Weights of a small GPT-style language model, trained from scratch on English Wikipedia: vocabulary 6116.
Each number is 128 + 24 x the weight over its row's rms, rounded and kept within 0 to 255. Layers, rows and columns count from 0. Numbers have three digits each. The size before them is the row's rms in percent of the matrix's.

# down: layer 7 MLP down (transposed), 1536x384, rms 0.0452, rows 214-239, columns 0-47
# up: layer 7 MLP up, 1536x384, rms 0.0585, rows 215-240, columns 0-47
down214 097:163125139132128121123146140083110098130096144146147163165124110168082117141156123165149101134151176107120120130111134148121135112127100152098125
up215 100:140150159168121157109168090143088157127131151140137109107126127131149138150123129130131137130142151153130107087128092130149113143155174164160143
down215 097:117098125141149100116129188141161097180113096134102138123171097136107135129122125121141114137142175126146122181136115139145140142149146113097117
up216 097:131111100122095137140125115139173178143121149142104153108069101140114118095157182102140143106140154149127164099128159143150140127108144087126128
down216 097:108139175134130126115130105094091077138133137120155141164116148125142129131122089118125102099111088129133147123141127100131123092137108144127154
up217 086:134148125144141130103113119129157125126085170122156137154127141138111102085172132112129118157111126142141134160154143117137099118123082098087106
down217 086:131175139127193088143138133118120127133173108141139083138148123120119148139152157168145131142143123115086124146170090102132093157137113110122137
up218 108:101125109109158191184140079112141144121143140150124114132103112153113146135124168099169146112170110156152116120130105138137129185130156076124115
down218 102:154136129182101110158103152126126113116182120106119125122133105107142129133118132144134141117064135144160146140111135172126177128110125124148152
up219 117:104111121109132140095095141096160145085097115175102106108126094117104109082124096145168172131155151138131118130168130113160144132124142131090121
down219 129:127121154122111134154105143136151103135091117132105112098137096164096158102130137149131135149081148087148132153152131109113124119110114108147099
up220 106:134145161112103092130125076115149151141116129159089136127133148147097143123136091156159155123154158151119108159084149111122124108124159095155129
down220 100:104104156083128131121113130095118102147123148141158110132152090123100136157083160126137160104124138103147198141108173134123128155170110161152130
up221 095:170131158122148117160184116137114138153084191129097106121115138141105132115104088094143102106120132151170155136162124111101106126110126151160108
down221 094:102143090159124125089197123149134088107091116115152144171109163156156180098117113147110142081139126134130109127097102151130130125144115139125134
up222 096:109155108128171154154144090157151142082111141179110144111129137110059121166103107143100084116161133116158090094135105142129115159119114139103137
down222 094:114120180140141107079105102157105121133093109066148132133120165117157119117139092141154142118127123117140121133086138155144112131118153162125142
up223 105:118122165118128170120084120097134140115114121141126137146118137146141186144120158105123173138133105097124120111126087103159079150127119139152100
down223 099:131113107094120097128131150140140074115157113128156159117148149133151086092124153108104129163115151158107126162145142167146114161141104112138099
up224 089:165098085139164108150140173147163138158146106131131110161102115110156128143133131140109116146162129157106143115150156114152104142158119114110092
down224 089:101141160109112138110157155101140116129097154164103116131108135143074143097110096177099127157163150070126119151103170151090101124112088144136090
up225 092:134147120136117128137142069098141152120130163093148168133136098134111137126147114141116100135116133130135119104182114135110154147135100131120122
down225 104:109126124139132134139127111152131127154123118128136176158117093114164125112123156128147142119126113119126145091178132139136112140128071142089128
up226 095:133125151093133141124112092126109120126129143125145131140125099151103160132137119092142134139083099090111126130126123118095104152136106097186070
down226 095:137116170171117108121144114110113148125141104113100091129127146125149146117168146123110137167136107109141127108144122149155159126150161126112100
up227 103:134130112126146161171126127159114127102109108123127110101140123142113131143116106125142141098161165134136099119160170077149087137135143108147151
down227 088:099129079143148118124108123150137136142146104097146084144123132110102087143117128099124129119102130095142094141146076138107145155135121143103128
up228 108:103110141129113139134132114144114155131140117119073156130071115114118145128128115108150095176107150153145168096127121128178091132120137103154131
down228 103:125116166153132155145113116117136150157141101140105126122080118087133130139133129075127159139099151128108107144125164064115139091124117093101111
up229 107:091152105094141156160117150119184102148117153147115111121154144139160071130125140116137100190103144131097162133178121113108127126151168089151070
down229 107:131132163098136164139067155101150103118170170116141154139095158109121159121115158121139125107137194128108141141135142099139117072160070139148110
up230 104:102130176132095117084146124119154087096117146141131164138085112118158078130111146135177115136147121144109135116136093093161113106187138119135138
down230 103:109131105125109125136095156150145103150102127123102131141133141135087117139113127138118141109171152100136164157116119097121151086137107111167147
up231 095:126147176123146115148144141114125119121061138133146094160089118147096098141120089132129115076099138104161115169186104102113111128154130118148155
down231 097:161099171162098111082116099183125114180146130158164173121197124096117146152104079127178137112146120134150134137129141138113143106113172137116085
up232 107:121134120124155102116121163124082127089125105140114076126108125111109144125130146171160123156123158101111171128125119143103149130137115127121113
down232 108:155173142094130081112161075114111089114131101145164119162172113127085127124094102146146140145085147099149108120133129107126109124101095128097130
up233 108:113131126114098146149108072098089128066152132125090125089120107133120172116141117117132126154147104150162113117143130123103126105189127117097143
down233 113:133132163114108102126090192147122148110104135140107149139143131123144114174121087152123132072124127077103123114118118127158148125127132143118099
up234 103:147144175158172168120109090093127100074095147127123139099104130101167113160142125139122140124129149094114117139089131138185141108151123153112125
down234 094:129152099141118151139126126126140142128147105101119130164118118128180112107130119152166143123132139146152120114094167169105095140112111123085134
up235 116:091162149126159141162159150148156138109084141127075154147103116164120130134135128102100132162144083122146155133156113130105123140145168168172093
down235 116:118140093099111178107138150141140102134117122156134126111144072145101144115094065140133120140107148150118141159110162134105160106119122169116129
up236 099:105104120130220091122132169101119161134119110133109134137061128141113126137113128143120164143122102112146139151128164115189157101106116141124160
down236 107:121133146070092126128124103159118111131130115137126126123143108085152148131093082109133139127153139149123115087138117105140114150124126137122166
up237 090:165136113117108104159125119158120129100138113117132125118129114134094117154112153126127121105139144132110135111151123170115126106116097129119143
down237 094:114132100139176124103105137151101141130110142115163127157134140126136147171144165138131128118102127123127122124104145136170141159131102132138151
up238 096:148143146108109119136112099110162087141132101162107109128075130135124135157136151161115119131155114138146130144124123147122135127097141197146126
down238 097:103150158186129113152125115119112135089166137153081142159143127140140145086175113138119133080084141143137086090125130136165132182120096090174137
up239 101:131140168121166118151126111092138119116138119129114107155103132096134151149122155140136139096159145140132113122178123084144128143140140181119130
down239 109:174145137094157142150124161167134134131128101129143117150143185144126135141141101138139117099156147088113105098129090095147185118143156129167163
up240 096:137130146088111111104113149118170094152119085131090107082154163123131132137131145086139128145143150140160118160099122122120072120104166105118091